python train.py --n_layer=18 --d_model=256 --n_head=2 --n_kv_head=1 --head_dim=128 --d_mlp=512 --vocab_size=2597 --activation="swiglu" --norm="rmsnorm" --norm_place="pre" --norm_eps=1e-05 --positions="rope" --rope_base=10000.0 --rope_fraction=1.0 --qk_norm=false --attn_scale=0.0884 --bias="none" --tie_embeddings=false --parallel_block=false --init="normal" --init_std_qkv=0.053 --init_std_o=0.0 --init_std_up=0.053 --init_std_down=0.0 --optimizer="soap_variant" --lr=0.00491 --beta1=0.95 --beta2=0.95 --weight_decay=0.042 --lr_head=0.00915 --grad_clip=0.5 --warmup_steps=200 --schedule="wsd" --decay_fraction=0.646 --decay_shape="linear" --final_lr_fraction=0.1 --batch_tokens=65536 --seq_len=512 --doc_mask=true --train_tokens=251300000 --steps=3835 --dataset="wikipedia_en"
Each number is 128 + 24 x the weight over its row's rms, rounded and kept within 0 to 255. Layers, rows and columns count from 0. Numbers have three digits each. The size before them is the row's rms in percent of the matrix's.

# layer 7 attention output (transposed), 256x256, rms 0.159, rows 115-121,242-249, columns 128-255
103:097143073133121123138133069122126181130126139109108146187117107137097127081126082142140142123153138124169108123142172073098122096102103123159116161128113127113140112186139118139136137115099157093156157133106139143136137136139147116156153148113088150083130124130145115158113122126145130141119135089093125111123112135133158154105158115115117107130135167105112090127122111162123158098180
112:126161167132154131121124085115155144131138127113112126122128151109125151148087104132118077102110156096114109099113103114167109107145104168138153152139172093147116118086105163127167126124102133146064128172160147105135118196177135116165111095146139131116132118124089131161139118118120134120110163115116119141139086123128139141095155138103085136172132145103117152116124148084123137126166
096:121171096142144187138116082083124119097086111137153102115150158122124106126159114113111103104133154159117116148116101120141102166141132137137122150106158073153109116157133122131120111105161124101126147145171118152146126163119132131114097143152117181130145123128133086163169176097087114136071109155116123165106101129138150116094123079122144161102122141120116144136069104081129122123117
109:150131133107126146103161131111129125141152140133140131148100146140123123126113162049140115103134117117118159136103156098123111159150179131112134161145152145146119144194146091107151105128126080124119107121168130160125093128086164105101160121095175147141094165113112122143105154153148087156165094120134111141151114190166147155142110080121120163151103113143148177116085151119197122129133
110:126139116134169150127075158106082135116136097183144139137078135141104105093124075117096108108135127082071140095133117127174107136128137148115154136116094152120156108129098082146133158095139108102127119109131154122100118160172133139155117129139093146119135121174212111141141132102153115120145123114120097111122092093134100135128170146117125147125138142143100090118141108126076130150144
116:127138166124168113115134101164106100075110148127147162128140123116159087124108135146141126126109139107148115105173089090169126110114136126108152172121123074135099125131087088139109118104152132185126154133160110172131154088162176107112112092161108086130153133129093125101142162171116174135109117135122111137095162127132109131113121160092164143113132133131117136119148149134118151066114
103:110110151133072132143135132111152115115161116123125133112098191116139099124145112143136089101072095150083158150119140130129134150090099087137105150142118108125157135129126189162105136109164143084105147081092119111132155132164137170097121067122098171143158108098151086120129120141121146115113116145138146084114136135052137116142130144124157135123146131129136163160147120143138136130086
091:136139124119140122157116161167144120118136126131128102154151085136182135153166186115132131130135141131135140100097144106117178111119153143134124106133154089151152149083132139106139114131110170125132130106125080159115110070058167118088144129118135135132139144193126104059109124144124107110118140155195153182125151107116083107160140164169118129155106104089131164137129108151120147111104
100:126126130096136154113122123114133113098122114155129109119153174111202111118119162117117089078102115128117141078080110149191108139126121146140137138138134132123084151099131132144099140157102081162121145129137141106080153114190119081133108111109109104137177113104089135142133100130168122126119094142188143145128120140100128113152100170153174105138103132129119142144152142091138137136123
086:160131102124157096141075167161077134126121143148164109137123106114129115113153157084098128159134124155149121139161147116163144165144118113108111148083113098084136107123130139112130104110147166116173093140120128138111152118103136078091145138105104135147156105124155123112182095146159116140117130123116150123136125124120107120138108079130171144123120164133143111131106101147150089122116
099:112108165069132114135144176162122133140171132122143138173103129090159095169104097146139190148166144098162147118139108125124132103140141170131134144159113154121166137119130139086112124123122120148115115128145132091121143115151107170121184127150152126147100126100156132110102075156161119096126139111158128076144145131075120097128123148136115146127127098106108124122153157136168137111175
095:098137120131137096179090145137145084100119152136133165137123065151150129128110132171131162169114107141124115131127105113103168169082100134138138042139076154104126113058133123130163184167117152135144134088136120110169183128113106139147090116117117139102121121157106125126126146120064137111092116091126101115114142115128090101111116125127156144120116115129142121137124158155103141076117
086:130132155102191118146156140160149149139153152088069133107151123145102152168130149112128120126111127138181108145156118143104097128104122120132111128120109110053129153125160144146108090180143104134149145138131128105192129156115158136116101134122142139134148113110132134127143160131099122187093149148159179116097184148124131127144133126143094134102083109094176144131112132123119134099118
090:083138101105084132153107121166159110159130131146113120131142099123111123134125111140121121159123069149118103111080179133091170200183107113099125113111118212117124108105162125133124134152115153103137150125098137086134119119153122091118143123146132135125110115123169157141100120101134097154097102134151168122139135143082130125126109155102150091142152123127110129154092162138100145132146
093:152184096137168157130119091116129116093163146116141132137156119136165082169140123098077115136177123098160109130140111132095143152138143158127138100092161088141129138120106075110141159134117116125119134138109142147132147133110135127135141192136124086118140149161147163117122113163108098091114134128126139167135126137160123109135159206143060089091111087126145134107135139144116137115150
# layer 7 attention value, 128x256, rms 0.153, rows 115-121, columns 128-255
101:121088158148114134139138163126125136135156106170150122116149124117119140133147150134114134112107117158114109136093116108134125133141121134132202146137140159148167132135141185112079145118144116159129107140122109106134117122109134153121135156150141149118133126122131125113119119117122111115083103150123141143098117124113160178138122139113171145145140133105085135124130175132106119120135
101:105109125146157124127152134163134131146117143160144107163129138182128166097158108111129080130139074131138142100160141119134113131153164174127147111094086138089106127118171141158143132140113142166174129110151100134070104120153124146122159103159135142076130149125131116145121126124129139153115111140090153119148143098173060145125104130114130105131091118143139143130177072155147113130154
099:142138152154126104132142161141148127146142103156108126138086129130095114140121109149136119131183096131144111139130147157097133130125129137140134150106113109123130134090169143150122169132115150156108141143065106117066154145121133139129084153140121086114153153135107135092151155131137125128104100132108100125127116137113117074139134136150176144152121164103125159090102137174135136094126
104:115123094161120125119103120111179122087103142140125137121111095079126137111154138116095145139142147154124134146131144150124102155124161158120075086136093144134101138131121140115117127181128123130099126116132121135143172097102124152084065112102109102113107100120098130125079145098109122126103109122158101144124144127151138130111170103142156155133089137117102090155117089133099133141100
092:141126114088131138138144160125118138163173127146100153131111102159151104147097107112136175131128040179122135132127120131121148125089085127154118114121117173119158127115130127118147114163129123163129088157131092138129141112103133149124107129124124117100140139093137119097158160147153085150146120138138117150093173122086102159101109134138144150114124145137122109110163116122156112134150
108:105142146128113182171159121104143156150105099114150092080117109104109116160119117129086100155150132104105189138091120175076126141121097096165167097108129141119146136126120145111155143152119125150086142161190117104121092138112130086152149138095125150149161121142095129142128109151129113077123166178122148160154143086105108147127131109132112133143103152126134136105110100118135126120143
098:121079131125128140127141102112118133116131146086119134158127117126134132138094151135097122144152146110166181102143140122143105125103128159136125150085115117149093114125166127094119106120157096147150165117119123140111100144094142095155108111112119076139129112165125141123192142103151088147114112142130134078120128164122123096103136162137127088142109094116165105112121125086149117186146